Weights of a small GPT-style language model, trained from scratch on English Wikipedia.
Size: 8 layers, width 512, 4 heads of 64.
Architecture: RMSNorm before each block, rotary positions, no biases in attention or MLP, untied embeddings, normalized queries and keys, capped logits.
Training: a variant of SOAP for these matrices, 399M tokens, 3042 steps.
Each number is 50 + 10 x the weight over its row's rms, rounded and kept within 0 to 99. Layers, rows and columns count from 0. The size before them is the row's rms in percent of the matrix's.

# layer 2 MLP up, 2048x512, rms 0.0977, rows 79-91, columns 384-511
099:56 42 55 57 51 75 27 53 34 26 64 50 51 46 46 45 60 30 40 48 40 51 53 56 61 45 53 59 61 55 44 50 51 46 43 26 62 45 54 51 54 29 44 53 35 40 39 54 38 52 53 55 51 43 58 39 59 40 49 54 24 73 62 50 53 54 52 48 44 40 41 63 43 40 52 63 64 56 50 32 62 48 57 55 41 42 48 52 40 67 60 36 51 44 55 53 65 40 29 43 64 72 41 65 60 41 44 58 45 62 56 26 43 28 41 45 38 68 42 45 52 53 49 35 51 46 44 57
102:63 50 51 41 24 48 40 47 52 61 41 36 53 42 60 42 69 48 40 36 61 58 49 46 55 41 76 47 45 49 36 50 44 36 57 71 54 68 45 47 32 50 49 44 47 49 57 47 59 37 43 65 41 39 47 47 56 51 46 34 35 41 45 66 41 52 45 47 53 63 57 44 70 60 75 49 58 68 42 58 32 57 45 65 47 69 52 48 54 56 36 43 60 51 42 43 46 38 59 72 59 37 47 47 59 65 39 41 51 36 46 50 49 44 60 60 63 43 53 55 41 57 58 43 70 48 56 63
102:44 26 35 39 61 48 52 42 71 55 52 37 57 64 44 50 32 50 52 54 46 52 46 55 49 44 37 59 54 65 48 32 56 56 46 63 48 49 52 45 46 37 46 53 36 56 72 41 63 51 58 44 47 51 53 57 32 60 61 39 56 36 40 43 37 74 39 63 42 72 65 49 53 26 75 25 33 42 50 58 41 62 60 36 50 22 33 58 41 49 55 35 44 35 61 67 35 38 55 41 50 51 39 48 61 48 34 48 41 46 51 50 50 40 54 54 37 54 55 54 47 59 40 59 56 65 34 55
104:66 63 59 23 43 49 57 41 49 64 45 58 67 53 47 39 64 51 58 64 38 34 39 56 52 37 65 52 49 60 50 58 32 39 55 39 62 50 55 51 53 62 46 55 55 59 53 52 52 43 52 41 45 34 38 58 62 43 28 60 37 58 63 40 33 54 53 43 54 45 60 57 57 51 48 33 42 39 45 43 53 33 59 29 69 61 51 42 57 52 47 44 64 57 54 30 61 65 37 42 69 56 33 48 37 51 41 39 65 29 46 41 56 41 71 43 57 55 50 29 58 53 38 26 56 55 31 35
098:61 24 34 41 56 56 44 26 39 51 36 63 62 45 52 37 61 51 44 59 43 59 44 73 65 42 60 50 37 39 30 52 27 46 39 44 49 49 49 43 60 37 47 53 53 73 44 31 54 38 57 58 58 44 43 38 36 44 46 50 45 60 55 56 42 40 53 58 49 60 53 61 49 39 35 44 39 32 27 63 58 41 51 53 67 56 48 59 56 76 55 55 56 42 55 51 45 55 61 59 58 50 50 55 49 56 59 54 59 66 66 38 45 53 48 50 60 51 48 53 47 39 46 39 29 63 42 54
099:50 56 37 46 28 32 59 58 35 38 46 42 51 45 48 45 46 49 53 48 38 63 58 26 54 42 38 60 53 71 44 39 52 50 51 66 71 30 38 52 39 48 59 35 57 66 42 52 42 42 31 56 53 35 74 50 22 66 54 61 51 45 34 60 62 37 45 34 51 65 47 53 48 61 62 47 40 62 36 54 53 37 53 56 50 40 48 60 40 54 63 68 51 34 56 54 45 41 42 51 49 48 47 49 58 59 54 48 26 37 68 41 60 43 64 63 37 60 56 53 51 65 52 57 40 60 54 41
101:58 34 54 52 61 57 51 61 63 48 42 57 47 50 52 48 37 48 55 56 45 61 56 68 49 65 37 64 48 39 52 41 41 53 70 39 38 43 44 49 41 61 67 42 46 63 46 56 35 79 49 42 60 53 45 50 46 52 52 41 60 48 50 44 65 57 56 42 45 56 69 54 70 58 42 43 41 26 60 61 47 58 38 49 40 59 70 47 42 59 59 50 50 58 46 53 42 38 64 53 59 52 48 49 57 65 33 49 66 50 41 41 67 63 64 56 49 41 75 58 39 41 44 52 46 58 73 52
102:47 35 48 34 59 43 56 50 68 46 51 51 57 62 60 58 35 46 60 55 37 63 50 60 55 52 57 50 61 52 37 54 50 59 58 66 42 24 42 45 37 27 32 40 53 42 41 31 50 59 49 50 62 50 63 57 47 42 43 74 48 75 46 53 40 43 56 50 57 53 45 60 49 51 58 63 36 45 44 57 42 52 49 40 46 49 66 59 63 57 47 51 42 45 56 35 65 48 53 60 50 42 55 37 55 65 46 51 71 40 53 34 42 47 51 36 49 50 42 45 49 61 42 47 58 40 62 52
108:43 65 62 45 45 38 61 41 39 51 58 39 68 50 36 45 39 57 49 45 44 45 45 39 50 75 55 37 44 51 72 51 53 57 58 41 75 49 48 43 47 77 37 45 40 47 35 55 49 51 47 59 63 44 57 61 40 58 43 44 54 46 53 52 48 56 54 47 62 37 46 41 51 38 48 55 55 52 66 52 75 41 61 53 34 45 57 55 65 53 40 48 42 41 50 38 52 41 49 61 47 53 45 67 51 45 50 65 63 70 53 63 33 43 50 57 51 41 36 57 29 57 55 45 37 49 38 53
105:34 38 43 48 51 49 36 61 58 58 48 38 50 50 47 62 54 55 43 59 48 60 39 47 36 48 42 54 46 61 62 66 48 57 57 65 70 39 58 61 47 42 52 63 53 85 40 41 41 42 55 39 44 56 50 42 50 49 58 47 58 33 51 42 44 48 56 58 39 44 69 60 51 62 60 46 51 50 40 58 44 45 47 42 46 63 48 56 53 50 66 56 39 59 58 43 32 43 42 41 61 51 54 56 40 44 36 59 53 37 52 59 62 63 29 47 51 36 46 44 38 41 45 53 53 58 51 57
100:55 37 59 56 28 51 37 32 41 48 35 33 49 47 44 35 62 53 38 57 40 52 38 57 51 51 50 60 66 43 31 39 39 47 38 43 32 29 28 56 63 59 69 59 45 46 54 55 49 57 46 44 56 43 44 38 39 46 43 40 49 55 47 69 31 65 45 52 64 62 56 53 51 63 58 49 51 44 33 39 39 71 43 56 47 63 49 51 54 48 59 33 55 50 66 44 44 51 67 32 39 52 57 43 49 64 61 20 66 53 42 46 41 39 60 41 64 48 56 47 43 49 41 57 50 43 64 54
091:46 49 42 55 46 54 43 44 42 50 42 35 50 43 61 54 49 58 64 35 33 41 43 56 57 51 69 47 53 42 49 53 67 51 43 57 52 64 48 79 50 52 53 60 33 57 40 53 40 37 34 48 41 27 35 37 54 42 57 71 53 50 63 59 52 49 37 50 54 54 37 46 55 52 48 62 50 57 38 46 41 58 37 47 58 46 63 50 49 55 68 32 38 57 41 44 52 54 49 74 41 60 46 48 64 33 61 64 63 41 44 42 49 52 62 46 61 73 53 59 61 52 38 44 29 49 41 39
115:38 56 36 54 59 47 65 47 25 68 40 38 56 50 65 46 59 43 52 43 48 45 51 40 63 54 47 41 45 38 52 35 49 45 50 49 70 55 47 48 69 47 46 52 28 59 48 46 51 53 54 44 42 40 37 50 32 45 47 33 65 40 47 38 64 26 33 47 33 55 52 54 42 47 36 58 50 56 44 41 60 55 45 48 49 53 58 59 52 44 44 62 56 54 46 48 40 57 54 49 32 58 64 40 40 29 40 39 53 57 33 54 53 39 39 58 40 56 62 53 47 46 48 52 46 49 47 48
# layer 2 MLP down (transposed), 2048x512, rms 0.0936, rows 79-91, columns 384-511
102:40 49 42 57 56 60 63 46 48 39 59 56 56 60 42 71 61 53 54 34 43 65 36 50 37 53 42 47 52 47 37 61 55 66 28 74 43 49 55 49 46 62 47 48 60 40 49 54 46 49 64 62 62 49 64 49 60 51 66 47 38 52 57 54 43 44 53 32 48 46 64 38 68 54 46 46 49 67 66 51 46 50 28 50 58 56 64 61 52 46 58 55 44 46 49 34 57 47 65 50 39 54 34 26 60 56 20 46 36 48 62 60 26 51 55 53 57 45 33 60 52 50 34 34 48 69 52 40
101:63 58 47 52 43 43 54 59 49 58 40 42 18 52 52 39 43 40 21 30 38 44 44 62 52 46 74 31 71 40 58 50 45 43 55 54 33 47 62 52 42 45 41 42 65 37 58 35 41 50 39 47 60 51 40 51 30 48 44 61 46 50 48 43 48 53 54 51 57 58 59 43 43 37 59 47 47 41 53 54 55 40 53 69 57 40 47 51 45 61 52 57 31 53 44 43 49 50 49 78 51 43 53 64 40 55 62 51 47 51 24 42 43 36 53 57 61 45 55 43 42 57 69 42 62 49 62 58
105:64 68 52 66 41 34 73 64 15 54 37 47 60 58 33 57 52 34 55 48 56 47 53 43 58 50 37 47 39 62 56 59 51 46 54 48 57 49 52 36 67 49 40 51 72 55 53 56 50 50 36 51 55 44 35 51 55 33 62 48 43 25 49 73 35 61 24 53 57 56 43 51 60 49 63 29 58 59 51 58 35 35 53 33 32 52 61 55 55 46 53 56 41 49 57 45 58 53 31 43 63 40 61 46 45 59 46 66 47 44 40 49 50 48 47 68 58 43 46 48 55 52 56 63 63 39 50 67
102:66 62 35 59 56 71 58 55 34 47 57 68 63 33 43 55 39 66 53 47 40 32 47 47 53 61 54 53 48 43 57 50 39 57 53 57 54 54 65 47 62 59 32 60 57 48 61 49 22 34 47 43 52 42 38 54 36 63 48 40 50 56 36 55 38 66 49 44 52 59 58 47 46 57 62 46 45 58 58 62 51 48 49 40 56 58 51 46 70 51 39 58 41 48 70 61 61 62 32 42 55 58 52 56 46 34 53 63 61 61 50 49 37 33 65 56 60 45 56 47 52 52 42 40 57 36 44 56
101:53 45 44 44 50 51 67 43 56 62 67 47 53 45 50 52 43 59 53 43 39 56 31 50 31 30 48 48 41 59 32 38 46 52 59 59 27 58 54 52 68 53 60 43 50 56 50 36 53 45 47 45 50 49 51 39 43 57 49 54 37 38 41 38 56 58 46 49 68 31 50 40 46 52 49 34 65 41 50 33 59 59 49 50 48 74 50 56 54 60 47 42 78 49 37 68 47 42 58 62 51 54 39 42 56 57 36 38 52 37 50 48 46 46 52 38 55 55 47 52 56 44 44 43 48 65 34 44
102:49 48 46 38 52 44 39 48 37 47 47 38 42 47 53 37 65 52 55 54 44 37 52 57 58 44 54 48 57 62 65 64 57 42 47 60 43 54 54 60 54 60 53 43 47 61 43 64 56 46 48 63 45 43 43 55 43 51 59 35 36 55 43 37 45 58 52 38 55 44 60 35 41 59 50 56 61 39 54 68 47 34 12 38 61 37 53 57 34 64 37 41 43 59 41 43 58 47 46 58 48 41 38 59 53 72 43 54 62 59 57 43 42 43 65 50 38 41 41 40 49 52 68 27 47 55 42 65
101:57 24 71 44 60 47 58 59 45 34 52 51 53 59 30 49 69 56 46 50 39 49 52 50 39 36 30 42 43 31 45 56 68 49 62 40 55 44 54 39 33 58 49 47 53 59 36 30 49 58 45 68 58 42 58 67 49 36 59 46 58 40 56 38 43 43 47 52 40 37 49 28 55 59 54 45 70 57 60 42 50 50 44 48 54 62 74 47 41 57 62 60 56 39 39 57 56 50 46 44 34 55 46 43 47 52 67 54 47 46 48 58 35 31 64 69 54 50 61 47 51 51 56 73 33 52 58 41
097:34 52 40 43 50 47 36 54 59 38 48 46 38 40 31 59 62 41 64 43 47 50 58 66 38 42 49 40 44 53 36 61 43 40 56 38 37 54 61 39 50 49 66 53 42 57 57 39 44 45 58 36 64 50 55 58 50 59 27 49 66 40 51 62 65 45 33 48 67 62 42 63 54 38 49 39 57 67 49 46 35 58 41 39 49 36 67 63 54 44 60 52 64 32 59 60 35 33 68 51 48 47 59 69 45 39 60 65 42 58 49 42 62 38 44 51 53 54 35 56 53 58 55 58 47 42 49 61
099:62 55 55 59 52 52 53 25 50 57 66 44 63 54 48 35 72 64 50 32 49 58 70 50 44 56 60 62 41 51 52 42 48 48 40 35 46 36 49 44 51 55 32 45 64 27 52 58 64 41 58 37 57 62 27 51 43 61 53 34 51 38 48 54 61 52 39 57 52 40 53 47 41 44 47 43 56 63 41 55 37 43 64 41 59 55 41 56 50 33 51 54 39 39 57 48 46 45 47 67 51 52 43 54 43 57 47 44 38 44 42 57 35 49 36 55 59 50 41 57 37 57 28 60 67 65 35 50
099:46 60 51 42 46 60 59 59 46 49 46 43 50 37 39 44 59 41 47 44 52 59 47 34 40 60 65 53 65 45 41 51 58 56 60 51 66 63 44 56 42 52 37 52 45 49 53 52 45 47 43 56 51 57 59 55 41 62 62 54 53 32 53 52 47 49 39 50 58 32 37 59 42 42 50 45 50 45 40 49 50 56 49 41 61 55 43 46 43 56 52 56 53 45 48 64 45 34 49 53 26 44 49 49 42 46 48 57 53 43 57 40 54 58 38 59 49 46 60 35 39 40 53 67 56 44 52 45
101:51 56 60 53 32 61 50 54 44 43 49 53 35 57 53 41 40 63 64 53 29 39 61 45 59 47 38 38 55 43 56 40 40 41 50 58 51 33 45 48 67 58 44 45 49 47 52 57 51 51 52 46 63 40 74 42 50 66 51 53 35 65 46 69 44 61 49 71 53 62 52 28 50 60 59 32 51 55 49 54 49 57 53 44 37 32 39 29 52 71 72 48 55 45 55 31 41 50 66 45 44 54 57 70 45 61 60 44 37 42 61 50 52 54 56 48 50 56 48 50 58 48 35 51 41 38 61 41
096:53 53 51 61 43 64 23 68 39 34 72 37 53 46 41 59 54 54 57 56 43 51 52 29 37 41 38 64 31 67 39 37 49 39 56 50 56 55 57 56 41 44 68 26 49 63 45 64 47 57 47 69 38 37 49 49 38 65 65 53 52 55 52 49 49 55 39 36 71 47 45 57 43 43 47 72 42 36 47 68 49 47 55 48 49 49 34 42 42 43 55 53 57 55 45 52 47 54 46 67 47 37 52 34 47 54 52 42 51 40 48 58 40 58 49 53 42 43 66 44 51 58 31 58 64 58 58 48
103:46 59 54 46 51 48 43 46 45 36 66 45 51 50 50 50 52 58 49 43 74 58 54 46 63 51 41 48 68 36 44 39 42 44 62 50 41 42 33 50 56 47 54 39 37 47 45 54 57 45 44 52 47 54 42 53 34 33 40 51 49 50 52 67 49 42 39 52 51 57 59 68 43 39 44 39 56 39 66 53 49 64 45 53 47 43 51 69 41 59 37 46 42 45 71 61 47 34 36 65 30 63 68 50 48 59 44 49 61 40 50 57 61 54 46 43 60 45 30 28 44 22 58 47 44 57 51 64